From a checkpoint of a small transformer trained on Wikipedia.
Size: 11 layers, width 512, 4 heads of 128 (1 for keys and values), MLP 1536 GELU, vocabulary 32000, 40.9M parameters.
Architecture: LayerNorm before each block, no biases in attention or MLP, tied embeddings, attention and MLP in parallel.
Training: 965M tokens, 7362 steps.
Each number is 500 + 25 x the weight over the matrix's rms, rounded and kept within 0 to 999. Layers, rows and columns count from 0. Numbers have three digits each.

# layer 4 attention output, 512x512, rms 0.064, rows 0-82, columns 64-95
480514497548488508500536555493463485484500465476480524501522506533525477500550504510528495515520
504468517474562529522485482483454481523479453468531503437505475549497489507522459491518488531495
499526530499507518474481493528506487527486432475504493526524520511467538508539519500502515485492
480478525572472468450456465548462485514473432551513511502466544478472535532516490518510517473486
507483524513504456504479565467510472513566532519518495580511499483493550433523512506509499496539
463465498464532469501531501535527441525507541507453520453539461510458513524508547514510556531544
501508493568505512516487512502506488471487473549491525464526524525573511464513507514475493484543
491546525520502486497455528452515532475468474519454535499519505518477566508467474494479484511537
504523448483493463470455502461455489540492490488525455482493488508470514527509454464508516522493
457502495481463503498472506493478480520485512482496472541536506526484495538523510527488499506511
505501545512503513530531502505558505499534517487458478486469558521440534493467469554488465531541
493532525464510473513469481486495476511500525496489502528513531490426526456514522530490481503460
497504529531534517510464456550509470476512523496480473496489581487460571470490516522483476479542
528530455512493468479511528521500485500459535534521446517482522517512524503486487513530472498495
513499554492508525501464488498499480499488518529485473473479527522502478493511507477479546572552
530492515512501503551481512556503497486474482526478526502473534480518515497512538496518438480520
515510485471445505537448447489509522542481508540486466504483461483499530503532497515516531559511
490516520508476523505523509531516493494504496530478483480479485523482451497479521486502477496508
500518491496531501476536450487508480514531470508486496500514491501511510497525490514521483466518
468496496510551473510568543465513541530482536498517553484543449500498513480489499518452453465515
465445495462502522537537500513503498471519507501531428516498456520472488487513484538526454469489
493539423488460544469550468444514521563497470517465486518532507538511483474555505467503518493459
496526508537509518489523521500540525458503544510495529532490490473518504494492511519500513523498
497479486500528469535523504477472460500486423514508488530484493508497459473481457509497514471478
495497477505500499491481504501496493483469500543506468513553480441527477498492487523465506531517
511481460483511454486503513513462511500495503508446525538455508479523521503481455489494541520458
508502454494513496491562534487465503537474527507459509450515457481466445525529549516541526551493
504547510500521509512508520519453479478450505534536474504495504468545485510474496474544522488514
548501527518518474506536482466452508492497506475519455517492493490500532515480520545469518455493
557492495493525466480525459512482499504502463496514519543507531489494501496508494473528494504535
419493501490517487490509521507487540490462515488514475549525462486513510498503464508479521477461
507497518481482470500533497519529516494486492462481476485507472488512498486505502473475467517504
524514507489463525510512451506466490511526486512471550496487479443499538485478519445511550485485
502522474488532582534501488480488529506483486536516530509511510526539505480497479522540479523453
533480556509535566450510544502514540476504472490521505562516532496542477483493492521516516456522
493509512523486510507438504501530482532463483483483506463520523507481553433483476519501509472473
477484490481534539480529486480508534485512499526496488520469465509483486512479563559444482492554
474513513502516508532508430529480540506498529527513510509505491482491500468499487464509499518518
492513497527509446509483472509532508511499527506512469497471546502485516528523503492487486548496
475500488489523490515484468456464510499519520475544494475506485457466497485518548491528485510445
479483515510504518476534517495528416500503511502474436521499548508479475488498442467519496482478
520530485458537504547479512441554489491497482519487428510521498503491483467526509513465471522501
512477502513481516547458517544554508552482473471514486479507537444481489505530480570486453482503
510486507556542484535499497513463476486517499521535512517488513463463520474528470512473497532495
461505454478481509506508488492534514507527500533487479490517505454530516496510496476487449466528
486492541483525458460470537473543517531491501502494438489515512473511492514521507552500536516494
483499486514515508514530483527494494523508471493477474519561471476514486511524519460536514522517
505515492512466435476529473530480501500502536526521474560516506488483542499497527525529511501463
502489534519526479477453482525479460530513536497479497520489518553460537503554507528504491537521
538461512509513530547512496487452522501477472507445476507490502491529482515480482498487512526514
517468477554504522494511502486481487511481476506521517522458478488454522512467455496471547504449
488489480506519510502499486518443478476539487577508485521529489526516490485485481512470530450497
508491481501500430561510458515453483526439482470484523498476484525542550498474534452469474454538
577444519526423477511482483504484518505534495485483497579467568495471550481492509490471492497501
520464490466498481489490511503487513532535508487486554486564527505450482529530464530512524536483
448561495548508523525514518532507492535571521522489480499483423532517469525472492472461501494477
489533560523508544486522461479451530483549506486514536467488476440484494508492496517504464508485
523534525540524502485496498436540480452557531478538514489510484497537498474475462518495454497523
493530514525487539460519507525496515525498509509498501518533493524479490527487525490509527512502
498525519514542512526515476510521524494499460508534465537542497511510523493504477518458517468462
506509483453543499481511532493500496490495554470515481534489540510497434474476530513565521483489
514485480503489489497478523526519500492506488460460529471525513521514526480554473505495502490529
455499497511483504510523511540469511467467514480515468501495508464490497505509479469496480521516
519441500502486492477478518478469509515514504527507501483527592501509532512505488497514496509517
459496446521490548505508515504453505486507480488485499499489470509513484517532525501532510483494
494452507464530498513482532469480528496458521479467474480523519472536487552505461523501511493512
513553513502522459488468488569551497487519512479516558478484498526496506527469550523493493507454
482541514488515449485494520507522532471468522478510547470493499525503501502510546466501498479496
545505477505496486506562496509500519543497510505501529469444545466504463532508526509504503463506
500534521525575494483468568491464446435513511497498487503506480465483481505495495492518488499490
488528510478468468527495494480553523463543477507514478481450517460485518512503570463542516437541
490492534492509538477526526494456483518500503555496509494522503455520479475501504511517522493504
479440494496507521525484505485515501479503516526524536532469499454472517482493475514503549536495
529493546501491504535488501533501496518515502539518482431540522472501537491521451473453550532508
509508446529479516522500528526499492501475511527501501535445541499510518519527514490545487540466
455470530500463528496503536525501502494526470489508499506531493461527484518529479486558525508511
526518464500513471486484461480488492507513503481513474526488475501488462502497515500505521518489
459520468497480490514497498468468569496545458516512506503491517484513486454509498513467483500502
488541460513500475538470475516482557494487521472497514508510519505517476508480513517511480437466
534468513522472471523581494449485516538459492478492492486491516559504478513537526463486553534511
427490528497506476485487532493477504514465515453472519511488498482503535479469511447533542502522
474497467468514511501545480495496475511475462482510487484542526478483514480491512490526528500481
560507425495492503481494476495480520497500501509500495486512499444508550489529474537476506529462